From a checkpoint of a small transformer trained on Wikipedia: width 96.
Each number is 50 + 12 x the weight over its row's rms, rounded and kept within 0 to 99. Layers, rows and columns count from 0. The size before them is the row's rms in percent of the matrix's.

# up: layer 15 MLP up, 384x96, rms 0.478, rows 292-360, columns 0-47
# down: layer 15 MLP down (transposed), 384x96, rms 0.503, rows 292-360, columns 0-47
up292 094:56 43 42 33 52 37 46 50 52 56 46 48 12 34 47 59 35 54 37 70 46 53 67 42 49 38 74 64 50 34 43 24 53 30 41 58 45 67 53 46 38 46 48 38 48 59 46 61
down292 101:33 63 45 55 47 52 43 29 42 42 47 30 59 70 41 28 82 36 50 14 21 65 60 32 43 64 45 55 35 58 38 44 54 30 45 62 53 49 46 54 53 61 50 41 43 42 46 66
up293 104:40 50 31 68 36 37 46 22 42 51 44 81 40 42 48 50 52 61 54 54 56 46 35 26 60 59 44 63 45 55 43 73 38 58 48 26 27 52 52 41 57 60 61 53 58 64 60 50
down293 106:21 67 75 66 41 38 35 41 55 65 60 69 61 26 59 61 50 32 59 51 56 61 49 22 57 79 40 54 49 51 54 45 55 67 52 35 44 45 38 44 47 70 40 52 44 41 54 60
up294 098:54 37 40 56 40 56 42 42 48 63 32 63 48 44 58 60 50 56 45 56 34 50 31 32 51 47 47 50 77 65 43 55 51 59 39 52 41 37 65 52 48 57 60 28 59 61 46 36
down294 112:36 60 53 48 35 52 60 32 77 65 38 66 64 60 39 41 45 32 49 62 42 54 49 44 45 44 50 53 50 43 17 46 63 33 50 53 55 61 53 71 55 49 45 39 66 84 49 75
up295 089:52 69 61 50 62 51 32 60 41 57 60 60 63 64 39 42 49 56 39 57 46 57 44 56 58 45 59 57 49 78 69 51 38 59 51 40 48 39 46 33 73 58 40 55 44 49 44 45
down295 083:60 33 46 46 53 56 40 42 66 53 63 36 39 40 42 39 60 67 48 48 47 65 47 37 49 67 34 45 66 36 24 61 40 48 36 55 54 66 63 90 46 53 51 53 67 41 44 56
up296 126:61 44 60 29 64 34 58 48 61 48 38 50 44 34 56 34 36 29 56 38 53 67 32 43 58 48 42 24 43 43 50 50 59 37 47 65 43 46 33 56 62 26 48 60 46 45 48 37
down296 134:50 58 64 59 40 55 52 52 46 36 43 58 65 40 37 39 61 43 49 44 64 28 62 45 53 64 31 29 40 52 43 42 56 32 50 53 54 52 31 67 46 62 49 50 56 51 43 19
up297 089:42 47 37 44 54 45 40 35 63 42 28 64 46 55 66 40 72 31 52 64 50 49 54 51 50 54 57 43 54 45 49 46 69 49 63 68 41 53 65 51 47 53 40 37 59 31 39 63
down297 078:59 47 46 55 71 46 70 21 52 48 55 39 52 49 37 28 47 45 53 46 45 57 55 59 66 35 77 59 47 44 46 55 60 63 40 63 69 61 44 62 62 58 59 60 61 13 57 30
up298 094:69 59 48 48 24 60 65 81 54 25 73 54 59 48 49 52 46 58 53 57 53 48 47 51 27 42 48 62 53 46 29 30 43 58 48 34 47 60 50 35 33 63 50 21 43 73 70 59
down298 097:72 44 61 69 57 26 54 57 63 53 72 53 85 34 64 53 47 50 60 62 40 45 54 38 57 42 57 33 48 47 59 36 34 61 38 45 46 42 39 43 58 59 57 53 55 39 67 34
up299 107:56 47 48 53 30 64 70 59 38 45 49 47 51 52 63 42 54 70 42 22 64 35 56 23 55 54 48 37 49 48 58 68 58 56 43 54 37 77 45 36 51 59 42 47 46 62 48 17
down299 137:48 28 72 73 56 34 43 60 58 44 48 42 49 67 64 71 57 58 45 41 29 59 40 40 54 41 49 53 30 55 52 45 73 59 40 48 46 70 47 47 44 48 46 48 48 43 44 34
up300 097:46 42 52 41 72 35 56 64 55 65 41 38 65 53 50 66 46 44 59 66 23 33 41 61 36 49 59 54 61 46 54 42 48 67 37 48 42 78 51 52 50 55 54 56 30 56 72 47
down300 105:31 61 43 56 28 49 43 64 39 71 63 56 61 68 35 62 50 42 55 45 52 35 46 25 30 43 44 49 69 64 50 49 77 66 47 53 50 51 48 61 46 70 55 42 42 34 61 41
up301 108:37 47 70 31 48 47 49 44 48 40 31 57 43 61 62 42 49 63 50 31 58 54 47 32 69 63 50 54 48 40 66 62 42 35 42 59 40 59 39 38 66 32 42 43 25 57 43 46
down301 095:36 53 57 69 28 38 47 50 48 56 30 56 62 52 68 64 69 46 58 60 54 56 41 42 48 44 62 33 49 77 46 38 36 49 21 41 51 67 52 49 63 68 41 35 42 73 44 22
up302 098:43 37 34 46 65 53 58 32 52 63 27 62 51 61 40 67 37 64 43 42 53 50 65 56 61 31 42 43 37 42 44 61 65 64 60 39 38 48 44 62 49 60 41 30 80 38 44 60
down302 096:46 66 57 44 46 52 30 40 63 80 57 37 46 45 50 45 37 40 56 29 59 30 47 61 60 64 46 42 38 64 61 75 48 60 36 50 24 60 57 51 57 45 39 44 56 60 61 56
up303 113:71 49 63 52 52 60 53 58 31 20 09 47 40 38 53 45 52 48 38 73 62 30 51 60 51 64 40 59 60 57 53 56 41 46 32 57 39 55 59 47 48 68 48 45 39 71 52 68
down303 109:52 35 50 31 61 56 69 36 45 65 83 48 70 55 47 60 33 51 45 53 29 49 64 44 42 37 49 51 30 63 47 70 62 59 42 74 41 45 56 36 45 46 51 78 71 44 42 65
up304 102:40 63 34 32 54 45 63 47 67 64 44 55 50 62 24 60 55 33 54 38 73 47 47 39 35 38 57 33 56 58 56 78 57 51 63 56 48 55 48 46 53 47 40 64 60 55 51 45
down304 094:58 50 27 46 27 31 31 44 76 58 60 62 46 51 41 57 54 39 56 26 68 56 52 35 33 60 53 58 52 30 43 57 33 82 52 47 65 36 69 49 32 36 39 53 65 45 83 54
up305 107:53 64 60 61 41 33 31 47 50 33 37 70 42 45 53 44 64 75 63 63 28 55 60 52 45 48 51 60 45 35 82 19 52 58 50 58 45 70 68 77 46 65 64 57 53 42 35 54
down305 109:55 49 52 43 49 65 43 62 37 48 59 42 66 64 20 45 62 80 48 40 59 53 43 49 66 61 51 55 35 47 56 43 40 62 56 42 39 58 35 41 61 60 39 30 32 62 35 59
up306 097:30 42 51 46 66 10 53 67 43 46 60 50 64 52 50 64 51 38 74 38 44 62 44 44 44 45 59 43 34 53 62 65 52 46 54 53 22 71 48 57 35 52 52 55 39 58 58 38
down306 107:55 48 42 46 69 48 44 49 52 51 60 59 51 50 31 57 62 40 51 29 48 49 53 64 32 67 35 57 56 35 65 69 49 49 38 45 45 64 82 58 50 40 48 67 55 50 46 42
up307 100:60 55 63 58 50 67 61 39 43 54 30 39 60 62 41 50 43 45 46 50 51 36 16 15 68 60 47 51 56 33 43 33 53 46 45 56 72 29 36 67 54 73 55 32 48 47 54 70
down307 087:28 33 57 43 51 54 63 49 61 61 35 70 22 45 51 44 40 67 31 51 39 54 71 57 40 56 49 53 84 68 47 64 69 41 49 51 39 61 52 37 40 54 51 54 46 53 55 36
up308 109:50 52 42 39 61 36 52 42 77 70 50 44 45 51 54 34 38 51 49 45 39 59 54 39 40 40 49 47 51 50 54 50 57 61 66 63 63 26 34 67 39 50 65 43 46 50 56 31
down308 106:58 72 47 55 52 57 45 36 67 54 41 52 54 37 60 72 52 38 55 74 58 60 65 45 36 66 62 68 47 29 29 41 55 49 42 76 54 67 49 46 60 40 51 43 53 49 34 56
up309 095:60 35 41 54 60 50 40 56 34 53 55 54 65 62 48 55 50 46 55 59 33 38 57 56 53 35 62 50 56 39 52 71 62 56 64 31 42 47 48 39 46 49 45 39 42 64 22 45
down309 120:43 41 44 46 42 76 56 44 61 60 51 57 51 30 30 53 33 73 59 38 49 53 70 83 62 36 46 56 44 29 48 36 41 61 42 51 53 57 45 43 44 40 77 52 44 55 63 34
up310 091:47 40 50 70 62 51 43 52 48 40 70 55 62 70 51 39 61 09 50 64 37 49 41 46 33 65 48 54 43 55 55 56 23 46 38 86 53 33 59 73 46 60 55 44 49 22 31 51
down310 081:32 77 39 52 49 49 56 33 76 56 39 52 36 48 59 70 63 69 21 27 55 39 66 59 53 72 44 57 35 43 46 59 51 34 23 36 62 66 66 44 58 53 62 56 56 40 57 27
up311 105:49 61 35 52 48 77 51 73 54 37 56 32 51 60 45 47 56 50 54 47 37 49 77 55 56 55 64 54 46 45 50 41 69 30 42 45 67 65 49 56 54 69 55 21 41 54 62 67
down311 095:56 37 33 50 50 38 41 53 48 67 68 83 41 49 60 51 56 50 52 72 53 58 47 45 33 48 54 46 61 45 55 62 23 62 39 61 37 37 45 49 56 42 42 69 68 17 43 25
up312 101:58 31 47 29 57 46 37 60 55 35 41 38 47 37 51 50 50 42 42 40 70 55 58 65 61 56 47 32 45 60 50 62 45 45 41 61 39 73 61 44 65 59 72 43 41 72 54 35
down312 105:59 29 58 41 66 67 57 55 60 42 39 68 52 54 38 44 62 36 53 49 64 53 55 46 40 52 48 36 52 41 35 49 46 63 18 44 50 45 36 59 66 65 53 59 54 53 61 52
up313 104:79 33 59 54 32 61 57 53 62 38 51 64 80 45 32 55 56 36 29 43 65 34 39 48 48 37 43 57 56 43 37 60 54 50 63 32 48 63 49 39 44 64 46 47 42 66 54 49
down313 108:66 52 57 49 49 71 45 33 62 42 50 56 57 28 18 46 30 48 51 54 45 35 46 50 35 50 41 67 54 42 46 51 34 64 47 38 42 68 62 72 60 56 39 42 35 43 46 49
up314 094:59 05 59 52 55 50 51 66 63 44 60 52 74 78 42 46 46 33 66 44 67 44 49 53 76 50 41 47 51 71 53 47 36 57 45 45 64 44 60 78 63 55 42 37 38 48 33 41
down314 092:31 70 42 55 54 30 34 42 37 61 28 57 53 48 51 56 56 40 56 58 39 49 42 57 61 64 54 28 48 40 38 63 43 18 62 57 52 53 47 53 48 38 63 39 35 55 25 41
up315 093:47 36 56 59 39 59 34 55 63 43 55 36 46 37 47 48 66 41 48 50 45 74 39 75 44 53 27 54 44 76 72 49 60 64 19 57 51 50 53 49 60 39 67 45 50 69 57 56
down315 090:39 69 43 46 62 61 46 35 48 41 28 27 73 51 45 47 43 43 56 34 65 62 51 59 41 36 47 49 47 29 48 48 44 74 54 40 62 35 56 57 46 53 44 73 34 66 21 50
up316 109:45 38 59 45 51 49 67 62 59 38 22 62 63 54 40 50 47 78 43 44 36 46 63 50 45 34 52 61 36 44 56 40 52 50 54 35 60 51 55 47 40 65 56 67 43 61 72 55
down316 104:44 40 48 49 26 64 34 41 41 52 57 27 47 34 66 67 53 63 64 80 64 56 30 51 39 57 46 45 49 17 25 63 34 53 61 49 55 44 54 45 57 49 65 49 60 61 56 30
up317 098:61 28 64 41 43 65 63 28 59 45 50 31 54 38 49 20 36 42 43 62 70 31 68 39 49 39 65 56 53 65 50 53 52 42 44 38 48 73 70 69 39 47 40 57 41 55 35 56
down317 109:77 30 53 63 35 45 44 48 56 48 72 54 52 31 45 39 32 60 67 34 72 49 56 56 38 33 52 63 44 44 84 42 72 57 49 62 33 46 50 43 28 63 68 36 30 26 53 30
up318 111:59 40 59 57 62 64 38 37 57 36 45 32 50 53 48 55 40 70 62 44 64 69 41 47 41 53 59 44 50 69 83 60 54 56 62 54 45 41 32 66 45 71 25 52 30 56 52 49
down318 109:65 63 62 52 59 60 43 39 47 42 47 41 43 59 59 45 66 29 35 30 39 49 67 24 41 42 41 36 41 50 38 41 69 41 63 59 24 60 43 47 30 44 55 62 62 72 56 60
up319 096:54 36 57 37 40 48 53 44 35 51 56 58 33 75 26 49 68 67 53 38 41 65 38 67 46 54 55 59 55 38 69 48 21 37 50 51 47 43 41 37 45 67 54 58 54 63 48 50
down319 105:65 62 58 33 55 39 69 33 47 61 52 40 30 45 57 44 52 51 52 68 74 41 46 63 54 56 15 44 45 46 46 24 27 45 44 39 46 47 47 38 54 34 44 48 33 57 67 24
up320 094:54 41 36 46 57 56 58 45 41 67 56 80 62 31 34 57 63 18 37 63 48 65 40 48 59 41 52 34 40 57 50 57 45 42 62 59 55 38 55 55 77 53 27 27 34 29 69 44
down320 077:53 55 75 53 34 51 61 54 45 51 50 44 39 61 64 45 21 53 59 29 37 51 55 51 35 30 50 70 41 54 46 43 49 39 27 58 74 52 56 40 28 36 42 67 51 30 30 70
up321 111:59 64 39 34 49 34 68 44 46 35 47 69 48 57 66 46 49 50 63 64 41 83 66 61 35 50 41 29 43 53 40 60 54 56 61 43 46 50 37 41 74 31 70 35 43 65 51 50
down321 111:70 61 43 42 36 57 62 66 41 34 48 45 59 33 72 38 30 53 42 55 28 63 59 60 42 65 27 58 68 36 43 28 49 70 35 54 54 52 76 71 26 53 53 33 43 47 55 70
up322 101:58 69 47 47 61 24 39 51 43 51 47 38 54 62 54 25 58 43 61 43 55 43 55 76 42 46 37 33 44 43 54 47 70 53 48 71 53 56 47 45 44 29 20 35 40 42 26 43
down322 100:40 55 37 54 55 55 43 18 61 48 43 58 48 44 40 63 63 50 39 57 38 53 46 59 19 57 49 71 53 39 50 56 43 60 44 55 56 56 58 66 66 36 36 61 36 43 53 38
up323 104:47 61 51 48 69 69 83 55 42 35 48 45 47 34 83 42 43 51 42 41 42 50 52 34 50 41 54 49 35 43 52 55 37 50 50 55 59 71 37 45 55 44 39 58 50 47 18 51
down323 107:60 48 45 55 47 42 57 55 24 60 67 47 44 41 36 39 79 64 34 26 47 57 45 36 44 35 39 53 39 67 68 62 31 63 56 54 43 34 43 37 43 39 68 68 62 58 40 42
up324 101:63 49 51 48 55 62 55 54 43 66 54 42 54 55 39 55 60 58 53 54 45 40 62 48 46 62 51 58 54 52 39 20 64 47 48 37 59 51 41 44 27 53 42 30 81 65 75 42
down324 090:43 50 63 40 61 22 28 41 44 49 50 73 59 43 65 62 50 65 44 38 46 33 48 56 54 52 51 22 54 58 29 43 38 68 44 42 61 60 60 52 41 36 50 57 56 60 42 44
up325 100:53 30 57 55 55 39 64 52 41 37 58 57 52 52 67 51 60 63 44 55 55 58 61 26 49 38 41 57 35 50 45 45 51 44 62 69 48 29 64 49 53 58 54 42 63 43 07 38
down325 087:47 58 53 72 40 51 43 38 51 30 47 53 56 62 43 43 52 32 44 51 49 59 49 56 30 33 54 53 69 34 66 44 43 68 27 76 53 38 50 69 51 42 52 57 69 29 53 70
up326 105:43 32 68 39 61 30 46 51 53 69 50 38 41 45 38 48 48 55 55 40 48 54 33 52 47 53 59 42 49 64 49 23 29 45 44 51 27 46 43 74 41 56 36 33 57 53 54 35
down326 123:36 37 53 43 57 65 58 60 46 50 47 51 52 58 45 46 31 30 45 42 73 69 62 48 46 41 32 48 70 20 39 10 46 49 47 46 58 51 43 45 64 30 46 53 69 67 48 34
up327 109:56 36 58 45 65 61 62 50 47 32 50 56 73 56 63 71 38 67 49 52 49 41 60 48 42 56 47 46 52 65 58 49 56 42 37 33 43 58 88 50 55 56 44 58 35 60 51 63
down327 095:59 46 41 49 52 66 73 56 61 54 40 25 44 68 47 49 41 55 77 52 77 52 48 49 22 43 45 56 51 40 72 71 40 59 40 33 51 39 69 44 46 54 69 25 50 64 67 71
up328 089:44 46 43 42 76 49 53 58 51 45 56 78 54 54 49 52 41 48 60 39 48 46 50 29 44 37 58 46 32 53 44 60 58 44 56 65 49 36 46 52 37 34 67 52 51 48 52 42
down328 110:60 52 44 35 59 22 38 59 47 47 63 43 55 36 58 59 35 39 40 56 46 39 22 30 59 49 26 58 55 42 47 66 45 44 61 70 54 63 47 66 43 41 75 42 61 47 50 50
up329 098:54 50 40 31 49 44 42 44 62 44 44 33 53 75 44 60 41 42 58 58 69 36 35 39 65 43 51 40 72 41 50 43 60 61 35 45 37 66 53 72 63 61 55 44 56 34 47 49
down329 092:55 44 65 65 65 51 53 41 08 57 56 60 49 38 52 26 74 53 50 61 70 54 55 63 65 38 42 54 57 60 44 47 59 61 50 39 49 55 51 39 28 52 53 61 35 54 63 38
up330 103:57 60 67 61 64 33 38 10 54 59 57 50 79 49 62 40 61 43 46 35 52 53 72 59 36 41 64 50 59 54 35 45 49 64 53 32 46 44 45 65 54 69 61 67 48 48 59 34
down330 093:33 61 58 52 62 26 36 50 28 39 61 38 50 66 52 57 78 43 47 61 35 37 32 45 53 44 51 49 57 42 46 51 57 37 44 40 41 44 82 50 48 54 68 45 45 57 40 62
up331 096:73 48 49 47 37 51 44 34 53 38 39 54 51 46 32 70 41 62 65 46 42 53 37 50 52 54 49 48 61 26 82 32 35 33 28 60 36 45 48 54 41 64 65 50 43 53 46 51
down331 114:53 44 27 57 28 46 52 59 44 41 72 43 60 47 46 47 66 54 58 55 65 54 65 25 40 44 43 69 62 48 54 48 35 52 57 45 63 66 38 56 47 39 42 71 69 43 76 61
up332 099:63 61 54 36 42 41 60 43 63 49 52 66 57 62 36 70 58 41 48 59 39 39 72 28 48 46 39 29 65 48 50 73 66 48 45 71 41 39 67 42 50 33 70 46 28 58 46 54
down332 099:32 65 45 40 44 60 52 74 59 31 38 34 50 45 70 47 56 61 31 63 42 51 54 56 58 47 65 55 44 60 30 30 46 50 48 48 43 52 35 47 36 45 67 15 66 59 71 63
up333 087:47 46 48 41 55 57 34 55 23 48 54 37 42 38 51 61 54 69 52 44 69 62 44 51 47 59 52 50 56 46 68 48 48 46 32 56 32 40 37 45 81 52 50 45 44 66 48 40
down333 094:30 69 49 53 41 42 48 60 67 39 34 45 51 53 63 45 41 42 46 40 60 52 44 57 50 67 43 48 38 23 48 62 50 62 47 52 42 66 69 53 70 48 34 54 50 50 33 60
up334 103:59 48 54 45 25 61 66 40 27 56 30 61 37 41 48 42 39 40 40 50 24 49 43 66 39 49 52 46 34 55 46 64 35 34 57 53 79 38 45 42 60 49 47 60 46 59 62 50
down334 092:39 41 73 54 50 32 60 43 49 49 25 46 49 47 74 41 55 44 54 57 52 45 62 57 52 31 36 61 52 49 38 48 74 59 61 53 44 63 36 52 32 50 37 39 40 86 53 55
up335 093:37 61 58 55 39 44 64 40 42 65 48 70 56 41 29 61 50 66 41 38 59 48 40 48 53 30 41 74 39 44 70 59 49 58 29 58 49 39 49 62 36 69 56 33 50 40 47 35
down335 097:54 48 54 64 52 53 48 63 63 66 43 38 48 41 47 38 52 51 47 43 30 20 38 43 71 59 50 43 47 52 54 63 50 28 34 15 46 40 26 39 57 60 60 51 45 73 66 65
up336 090:46 54 65 65 49 67 52 39 47 30 66 40 61 62 54 40 64 65 64 50 28 42 24 51 35 47 57 49 32 61 47 65 66 64 41 59 43 48 48 30 49 56 36 46 59 31 52 50
down336 096:56 65 60 27 37 33 41 60 49 70 34 48 34 69 50 41 60 52 34 50 53 43 47 48 46 77 53 43 44 37 43 42 51 60 41 28 49 41 57 63 54 50 43 62 28 39 34 54
up337 099:63 51 62 50 73 38 51 48 26 24 45 45 65 55 59 51 60 49 59 44 60 23 52 50 46 47 71 46 21 26 62 31 62 40 50 33 58 49 63 50 53 49 34 63 54 41 48 49
down337 092:45 47 69 41 53 46 57 40 65 65 39 33 59 65 43 52 36 42 62 48 53 58 68 61 40 56 46 48 51 36 48 54 22 66 25 57 36 64 58 46 51 42 59 72 76 39 46 52
up338 100:65 55 71 33 59 60 25 58 58 61 71 60 66 32 39 49 51 51 50 51 53 57 47 61 45 27 71 44 40 42 73 53 41 37 60 43 45 55 59 59 42 37 55 59 51 45 32 47
down338 112:59 30 49 47 39 22 45 53 70 49 49 57 60 32 52 40 44 54 59 37 69 52 44 45 48 79 63 68 41 67 55 47 46 62 42 55 48 35 73 41 74 49 27 63 50 52 70 59
up339 085:52 31 61 55 52 53 59 39 71 66 43 72 54 36 65 39 47 41 44 75 56 41 60 48 37 46 35 56 49 37 71 62 61 36 51 75 53 66 64 56 52 53 32 37 54 29 48 37
down339 094:40 48 46 59 60 61 26 46 48 55 43 58 23 55 52 49 63 54 65 46 40 39 69 47 33 51 33 41 51 34 50 53 49 65 43 53 66 53 59 46 38 45 37 70 69 44 44 37
up340 102:65 50 77 61 32 60 32 60 38 63 42 49 61 27 61 42 26 49 54 42 47 45 55 52 38 65 70 45 57 55 62 53 53 51 35 47 36 72 58 46 56 33 61 45 62 46 34 27
down340 100:63 46 54 63 63 44 47 75 55 36 46 49 55 76 52 61 38 51 25 53 47 43 28 24 48 48 56 60 60 30 45 61 63 60 43 38 44 41 49 51 53 30 34 42 67 49 54 54
up341 114:50 61 26 36 63 32 49 72 46 31 64 56 26 56 59 60 64 54 54 64 53 61 52 34 50 50 30 44 44 49 53 51 58 42 38 30 45 52 41 57 53 84 46 42 36 58 52 58
down341 096:45 31 53 45 46 26 66 77 49 59 52 50 60 27 36 38 40 53 32 35 35 54 51 59 57 63 48 42 56 52 60 66 52 57 64 50 34 40 57 57 58 60 33 48 68 23 38 30
up342 097:44 57 50 59 52 54 49 51 49 66 29 44 76 42 74 41 65 57 57 51 69 44 25 44 48 27 48 48 31 38 68 59 38 48 56 49 44 61 52 25 34 48 33 29 72 45 43 33
down342 103:49 64 33 79 55 66 53 41 46 54 50 62 56 48 46 64 50 36 61 37 45 41 38 49 47 73 62 50 37 42 47 51 44 37 41 55 53 43 47 41 38 34 57 39 39 49 40 25
up343 100:47 39 77 47 55 62 40 63 35 59 60 54 37 44 54 36 56 72 38 41 39 45 47 44 50 52 80 59 32 51 38 46 36 49 64 57 50 39 56 71 70 42 69 32 29 62 34 54
down343 092:48 54 40 59 48 49 50 43 44 64 23 49 39 75 50 36 41 58 45 56 71 50 54 66 59 55 42 86 66 32 28 48 28 72 45 60 56 37 23 50 48 44 26 42 61 53 45 52
up344 103:44 51 51 60 76 50 22 53 50 47 37 35 51 45 52 44 48 67 45 47 83 68 48 64 46 34 42 53 40 31 55 51 40 51 54 56 33 69 34 59 63 56 60 53 35 55 47 45
down344 101:42 35 50 51 82 46 43 41 59 39 42 59 53 52 58 45 67 82 34 56 53 52 47 66 33 44 62 48 54 60 43 68 58 28 45 52 53 62 56 71 30 54 23 44 49 58 57 48
up345 087:58 38 30 42 65 37 57 46 43 44 62 69 54 61 45 63 56 51 45 41 59 54 58 30 45 45 63 53 51 70 57 49 43 25 42 61 66 82 44 35 57 69 45 53 65 47 51 49
down345 093:67 32 70 59 36 66 69 64 55 46 40 57 42 35 39 57 61 49 42 65 60 20 37 51 64 48 51 57 50 52 31 39 57 33 59 48 37 69 49 44 49 53 27 38 50 23 56 66
up346 089:45 51 58 50 60 64 53 45 62 59 23 63 35 40 33 80 46 41 54 53 46 52 62 48 44 69 79 54 42 52 30 57 54 39 60 38 38 38 33 43 50 51 39 62 49 54 53 52
down346 099:44 65 55 50 51 64 46 44 79 35 39 50 50 45 47 64 53 33 63 49 55 45 52 31 57 56 53 42 39 47 57 52 65 44 56 53 38 49 42 37 61 28 62 71 61 56 46 59
up347 112:49 44 53 52 53 37 49 44 61 45 31 65 44 56 57 42 51 47 44 39 39 55 53 60 45 37 38 40 40 54 54 72 43 37 63 19 48 67 54 37 56 59 45 70 25 73 42 60
down347 118:36 52 16 61 45 61 25 43 25 62 55 52 56 66 61 32 32 49 50 51 66 45 29 46 51 49 61 50 41 61 38 45 58 45 69 50 48 54 60 59 75 51 43 28 36 38 58 53
up348 095:43 69 62 61 63 29 51 56 34 42 34 35 32 43 27 72 46 68 57 52 54 54 60 54 52 32 68 64 59 48 59 58 27 41 52 65 56 45 40 59 71 61 49 43 50 47 36 53
down348 099:44 47 63 52 43 51 55 46 53 36 70 47 62 46 83 49 53 41 50 45 27 30 43 39 39 62 42 56 57 68 54 52 42 73 26 57 60 61 68 39 37 47 66 57 29 67 42 41
up349 099:57 43 72 19 61 50 52 47 58 43 63 43 78 48 46 57 49 53 30 60 53 48 40 47 22 45 53 37 28 40 58 46 59 68 57 39 57 57 42 33 65 47 63 48 42 54 61 38
down349 096:53 66 64 44 48 59 44 60 72 55 65 33 58 38 49 47 63 47 45 58 50 61 75 39 39 29 52 52 41 39 58 55 70 64 26 33 55 43 59 44 42 41 48 44 52 40 36 56
up350 092:50 54 68 30 63 48 29 49 52 37 39 41 62 51 59 60 44 47 57 88 34 56 60 49 38 76 63 45 53 62 65 62 43 61 33 60 38 59 50 59 44 52 45 51 48 35 72 58
down350 093:46 63 52 69 43 56 70 53 64 58 72 52 79 54 33 31 46 59 43 31 61 37 38 50 48 66 57 41 46 68 54 46 65 52 44 68 50 55 40 37 50 37 57 60 53 34 48 46
up351 105:49 31 62 35 59 42 48 46 46 41 48 54 48 49 60 33 44 44 45 34 53 62 40 46 29 45 46 62 46 49 35 36 44 23 44 76 60 45 31 61 60 55 77 36 42 66 58 66
down351 102:59 19 42 41 41 67 69 24 57 55 45 44 44 53 24 44 37 43 75 61 48 63 33 38 42 40 60 39 23 24 62 57 46 59 40 43 49 60 41 52 37 35 49 43 61 72 50 60
up352 102:59 65 49 41 62 59 57 49 50 35 56 32 50 38 50 30 43 51 40 54 36 43 65 44 35 33 59 36 51 50 52 48 42 42 64 43 46 45 46 64 69 59 51 39 36 54 50 44
down352 100:64 51 60 38 27 53 54 33 58 42 30 62 50 31 64 38 38 45 60 43 62 61 52 67 38 61 43 45 38 53 60 89 49 73 32 43 59 57 64 42 36 34 48 54 40 77 44 76
up353 096:69 55 54 44 74 43 34 48 43 39 58 42 42 52 33 72 41 50 39 46 48 70 53 49 66 56 17 38 36 36 73 59 61 41 55 55 48 63 64 64 42 58 61 39 37 58 63 47
down353 098:30 27 65 42 38 35 45 36 42 45 52 47 57 50 59 48 43 29 54 70 53 62 43 45 32 45 59 45 44 49 47 44 61 60 63 50 80 77 47 31 64 51 37 58 47 56 40 39
up354 101:48 46 49 46 48 47 43 52 29 64 61 70 52 52 55 65 44 63 43 63 44 46 57 50 61 45 58 44 53 25 58 39 80 68 37 33 51 32 46 52 42 77 60 26 45 46 54 41
down354 128:26 56 45 58 48 44 63 52 50 56 58 46 84 42 45 48 66 47 50 65 43 47 41 47 46 57 58 45 54 71 37 61 47 58 51 43 61 48 38 42 57 54 54 33 55 75 41 62
up355 089:36 34 40 56 42 49 55 31 45 32 57 49 46 53 56 58 58 39 35 56 44 49 33 74 50 52 62 27 21 55 64 36 53 54 59 66 42 61 31 46 60 52 38 47 53 63 81 64
down355 088:69 56 41 40 29 52 48 44 49 73 48 50 51 34 54 41 54 49 32 69 63 57 33 44 39 57 52 62 51 51 45 57 62 45 36 74 30 49 90 41 45 45 16 55 57 49 42 52
up356 105:51 72 52 41 75 47 60 35 42 46 47 26 64 34 48 37 53 36 53 56 60 41 59 57 51 34 60 40 65 32 52 53 55 56 60 56 59 54 52 52 61 21 45 32 61 69 58 36
down356 099:49 28 61 47 57 45 60 70 38 61 45 46 40 44 54 57 63 62 79 44 56 73 58 60 43 55 43 51 35 46 80 47 48 47 50 38 62 50 31 40 65 70 53 72 47 56 50 41
up357 096:58 60 59 34 56 39 63 45 62 40 62 55 58 70 34 57 53 40 38 38 58 39 29 48 41 50 39 46 53 50 51 47 42 34 36 55 44 27 37 66 65 30 62 69 53 52 51 33
down357 082:41 63 38 48 51 54 52 48 54 15 43 33 50 55 47 51 52 70 52 61 70 60 35 63 64 51 54 48 32 69 40 48 61 29 66 33 50 54 56 47 37 63 41 34 41 19 40 36
up358 099:47 55 63 51 58 24 44 39 59 19 69 30 59 37 90 30 47 42 72 67 40 45 30 58 48 54 58 51 48 43 52 50 64 37 51 53 44 74 51 63 59 43 51 46 40 53 36 50
down358 093:45 57 50 36 45 49 66 45 47 73 55 37 58 34 61 72 28 57 49 54 49 45 35 36 56 49 48 69 36 66 51 63 36 34 73 44 47 48 58 58 30 41 51 75 63 52 56 71
up359 084:37 69 59 39 55 38 45 42 25 48 38 45 18 40 46 43 66 64 48 72 34 45 44 58 53 41 51 49 56 23 82 61 63 42 31 53 46 56 52 35 54 43 48 66 57 58 38 45
down359 104:44 65 41 59 47 50 57 38 46 61 61 52 40 41 47 32 52 52 67 64 59 25 26 46 63 58 32 47 49 53 29 63 42 42 64 33 72 60 49 70 38 67 40 57 38 31 42 34
up360 121:53 61 58 42 55 59 64 41 64 47 56 70 63 63 75 34 49 57 67 51 48 36 47 55 66 49 47 62 45 43 55 49 59 38 46 44 26 45 60 38 34 39 57 66 34 70 42 32
down360 112:71 69 57 47 31 77 61 24 42 49 50 40 51 45 69 50 27 61 63 52 67 39 46 45 45 40 48 35 50 35 52 46 52 51 58 55 43 39 77 43 39 45 42 61 26 53 43 55